{"n_layer": 9, "d_model": 64, "n_head": 1, "n_kv_head": 1, "head_dim": 64, "d_mlp": 256, "vocab_size": 32000, "activation": "tanh_gelu", "norm": "layernorm", "norm_place": "pre", "norm_eps": 1e-06, "positions": "learned", "qk_norm": false, "attn_scale": 0.125, "bias": "all", "tie_embeddings": true, "parallel_block": false, "init": "orth", "init_std_qkv": 0.0623, "init_std_o": 0.0, "init_std_up": 0.0623, "init_std_down": 0.0, "optimizer": "soap_variant", "lr": 0.00624, "beta1": 0.95, "beta2": 0.98, "weight_decay": 0.038, "lr_head": 0.00938, "warmup_steps": 200, "schedule": "wsd", "decay_fraction": 0.611, "decay_shape": "pow", "final_lr_fraction": 0.1, "batch_tokens": 16384, "seq_len": 256, "doc_mask": true, "train_tokens": 114000000, "steps": 6959, "dataset": "wikipedia_en"}
Each number is 128 + 24 x the weight over its row's rms, rounded and kept within 0 to 255. Layers, rows and columns count from 0. Numbers have three digits each. The size before them is the row's rms in percent of the matrix's.

# layer 3 MLP up, 256x64, rms 0.291, rows 208-255, columns 0-31
114:105100135124129111143119157099084146121152135157138133151139152171124170102109126167117108112122
091:142144149118136129134133125149144129097140123083169161097128094145154116138158117129157136143169
095:078109144175115147137132145105109174150121103121160107159098119123147153153091094085098153144152
083:117093111135119136119113085143144118114151132076124136129095106154151093111171156099109168105140
099:114122096177152110113138118118114135136125150151135105134139151123147152139106184119144126103159
087:089151127130131101127108112170109125105155129138145141140128148140096140148166119127125133138105
083:112090122152130150135135124121143138127108129151153124078119159150163104121142110108143122139070
104:094148121122108155125174131140160125125183131142120159102124092110150159159137124126096150092152
100:155132158115131124130121151101131138138144142130121140124110115156143147121162080124092091174098
113:129136082200157099121132123141132085123098124135128123116146160115122127133131117098159120075131
132:119118111157165121146153163084133127126149134145149116150152123101132146146098169149142097121144
107:145108163119119156167112128163173128131148109165171128115174137148114131117119108158155113171122
105:161164132150129108118155143108126161148109160128136143121126127153171129155126165104112107115138
091:115124148135112148168166127141126107106126120150158144097123102116114160169126092138108135182093
104:086076176119130141099163146131093119124128164085098149124140189144131103135139118133139155116131
085:115084183111144128101094056118092094123124130135116143115094111174089100110113143138139118090127
099:145112140130118170144143155173119152120127186103136146127105127188152120139157157124148154139205
110:155138125102131153154179119141136148133146131144145116158140135136132119118156104143128150112177
078:124125110156104126195147117148124135117141139176159123169114099106091115166139153146160178089152
090:113119107131166114114148139075110148105156093142166132108160119111110094123101088126139156126125
110:117127126116150125088130168118162106118103105170150113138123107137153116159092082138136092113115
101:105152147135130121103137103124100120159162160104120104149121132111141119153093139136176149105161
107:119107162137118158170130081161163142127168075133131166119144135166143150134080120107111102124111
085:143122109112118164157146157067152146112160129128145162158151133135159085120132142166119141136152
123:084124115099126105141110117117142141125119105146176097122123130103139138105108111091143094121154
106:154136175121162159131132141120147153174134123120117118143153140124177116148092161116148091121125
121:124125091131137097126112162101129131094134075099198122108099110120129103092097107121162058147142
111:120162120165150110118172109121141117116112153094136150175133126131132100119186113124120082152128
098:101142137071117117120118149146158138178152180127125142140104073124104124165167132129147105139162
083:107164111144153149145128137166116147124204144144108133128149144113126122148096120085129126142135
102:132117177128137142144201135169135141109145134090126129148145171136166118124174130145149144110118
127:101089124126125108105155112128080128101133108105177103104132121112082121137122105157126167139096
106:129065102140120116157167123120133162088139118187148116158155142141128177132111178114142124142148
113:141108115128141122140076113135151117125136128103146140122144122108140116130158127132152137183119
126:139138149124149120116153151107101142160111157111118098154147126107097122148102148112124145104161
112:155104115118099125140158131155152117126172132143150128093137147121160089124135096117166121122127
083:135137156126094109120110114134120146104164086102124160124100139134144127123147144078140066112132
107:142132169097097159130145137144185113107132099163120178097176115133141140133111103143097098117135
105:148137138161126122120102072167128066133147161137140132135152108110125122143082092116138160124130
082:138163135125117137091132081154160128130118099126133147139140078128144090155147130182124105118133
092:081106136153142072131137180118157135132139119118143148177123095117138157120138128160145085130105
104:120129154083138156114125139125147133143154137158127119094183124127091157107105137104138145151150
093:133133124115175073130143125110108117128183124153118105106124122066152074130103116131145112121167
100:100140122100146130096085169104152115131168117119178147076158136132136140141123125119097118175143
104:125152159191167127143125125079090163102132139111137110155127119157157128126087132124122130120132
113:138128117119133138147116127121095109163080139120146170114110103134175150112137147117126116111147
083:119180099146145151142146123111097131145108141117096153122113134157125139121091190131154162148133
084:191116163092137162143117127148133094110107126130157172120149124167138109112139128159123135165134
# layer 3 MLP down (transposed), 256x64, rms 0.269, rows 208-255, columns 0-31
135:111125133125101124161126128155133178123109097122174086108057138110112137111126114133151131140124
098:147136123130150087137146115107145149128112160166127140102122156127131139174173125117163096098092
099:120088112119145131096124144140127110130130091152135151104156140207161132104115163134140147096127
103:139075122125111137091129144094141112105154151166142104115150090125187108102143146139142132130140
096:155143104126084119149129100107143151106156087170128107144137137124082106102116111125137131160121
080:124114091110151131128130144134112107098094101119092108128132146134106086154155095141112126191118
111:120178113130128124120178129136111097108152188145129130161132144124080087083123159125139136109140
103:128124119096121109108148117166090129127111112144102091117072166093124116097151128113145186109107
106:120136108109097104093147104107149118151087123156096149124173106137097092138121137117131109137086
108:150153123100126145143145130119170109146134192106112161115140089147116125128140178117145140118140
116:133113123123121084142144119171153127130100118128119108128179124135064089085112128069146119127170
087:095091162140137159147136118170116116114108131144137090129130130126118112107118128153122132167120
115:122135137091176154099118147138164121135170144122137151142114130104112143134130092106151136137127
102:133131069149163150149109149089143113139140124127134131126113140159084099123161151185121117120101
109:132122068104143110110128140139109136129123092192141090116114104085161114092104127118109106136130
073:112146114152113145133152144137132142136119131124089132133140089095130127170117139125137090108135
089:149141119136160112087092128115140144146121136122092132142125113107099155086125142137104075083103
109:113124116129150136143094128104130174139120100060153137117106150107148121103132110091125145169118
068:114141127113102132154165136142109202103141096106117166123130157131123191130145146143117094128141
093:137158105124106169133113154127145111121132147131104122101095107114140149186096124143135099117124
115:138162131112139106110124114088145122107106127143101085143144116154103136134084164134151118134132
108:080135163119108134161137171156095149107133111138151110113119106141112120147106163153100140088086
100:103147108124105096157160075118156145113120130144136093117162102139120103126151124116112113086122
092:096156140107117116120151131125105127124126135126141139086136131110122143117124098160109138078145
133:126144150145084121146105123136134135137149120107129176163096079119116151153106090112158150136110
115:115127131121146127164126110110116135136119137152183141101132150131145148117122169139107122156133
101:111125123148133095143130108124128133152132116092128105142155152111143088107137161165138114130169
098:159153142135165123132127129137105066143119115097113127116136061091105102161103143086157136100125
104:132091127121110129094158124130162134079086136124134131121151131176108144143130123126110168113099
087:144103117108105108170113132147152107139101116136106156123108117114165157122155146140181107140132
108:092182111136124134143120155137132083099143150142116140142121104102111147129123121072131150117131
123:104145132115117106138173123130124132151147120116132124128142075141134150109115079086184122155161
116:142111113100133136166070170122122137143155073135108153172061154117110144139137130139111143159142
114:107145131151138122135130133133103125093127127128123117123109149153147150112103074105165165127140
131:133171099136136113114136135110141099126119096107107121103139128154104140139084127121167144141119
096:129151124096146122125139108169147092115125123104130087127137197104115144100116122098113139142110
088:099131138098114173117137097107091129135131129149158085175123131108185123079102136148124171105114
115:110130139117099126103192097130151121147128097111121121177120151170092146129131149164074132150129
106:104096130093135107161146139075149161146114085126120157155087146162131128115149143127141108074141
091:147152145114179086088138143107152124122123109134075170147134163173124146132149108108150147116126
104:129104109124122153154154164114137087122116100161137162090083123117096115128128123129151121087136
106:149187110144154150144098125124147121077140117136127134098148159087140139144143149119162133169204
090:126117143118103091121113128136152140076089147169116103141169148174123139123123151133127114137135
095:150098149145105150171121122162115148133056149089102130122087079170139139142128114136140152112120
111:122090148125113138128155124135099122146163133127124138150175144129129113104132099132098120116130
111:117115150109160082127108117104139112158113151076120128132205136130117136108173126108136127125122
077:103121111116135113091148110129140136080097085123147140140135101126119145088117115158120152093107
089:140144125124102105139111164102130179107144136132075114139132135113094151100130127118146148120167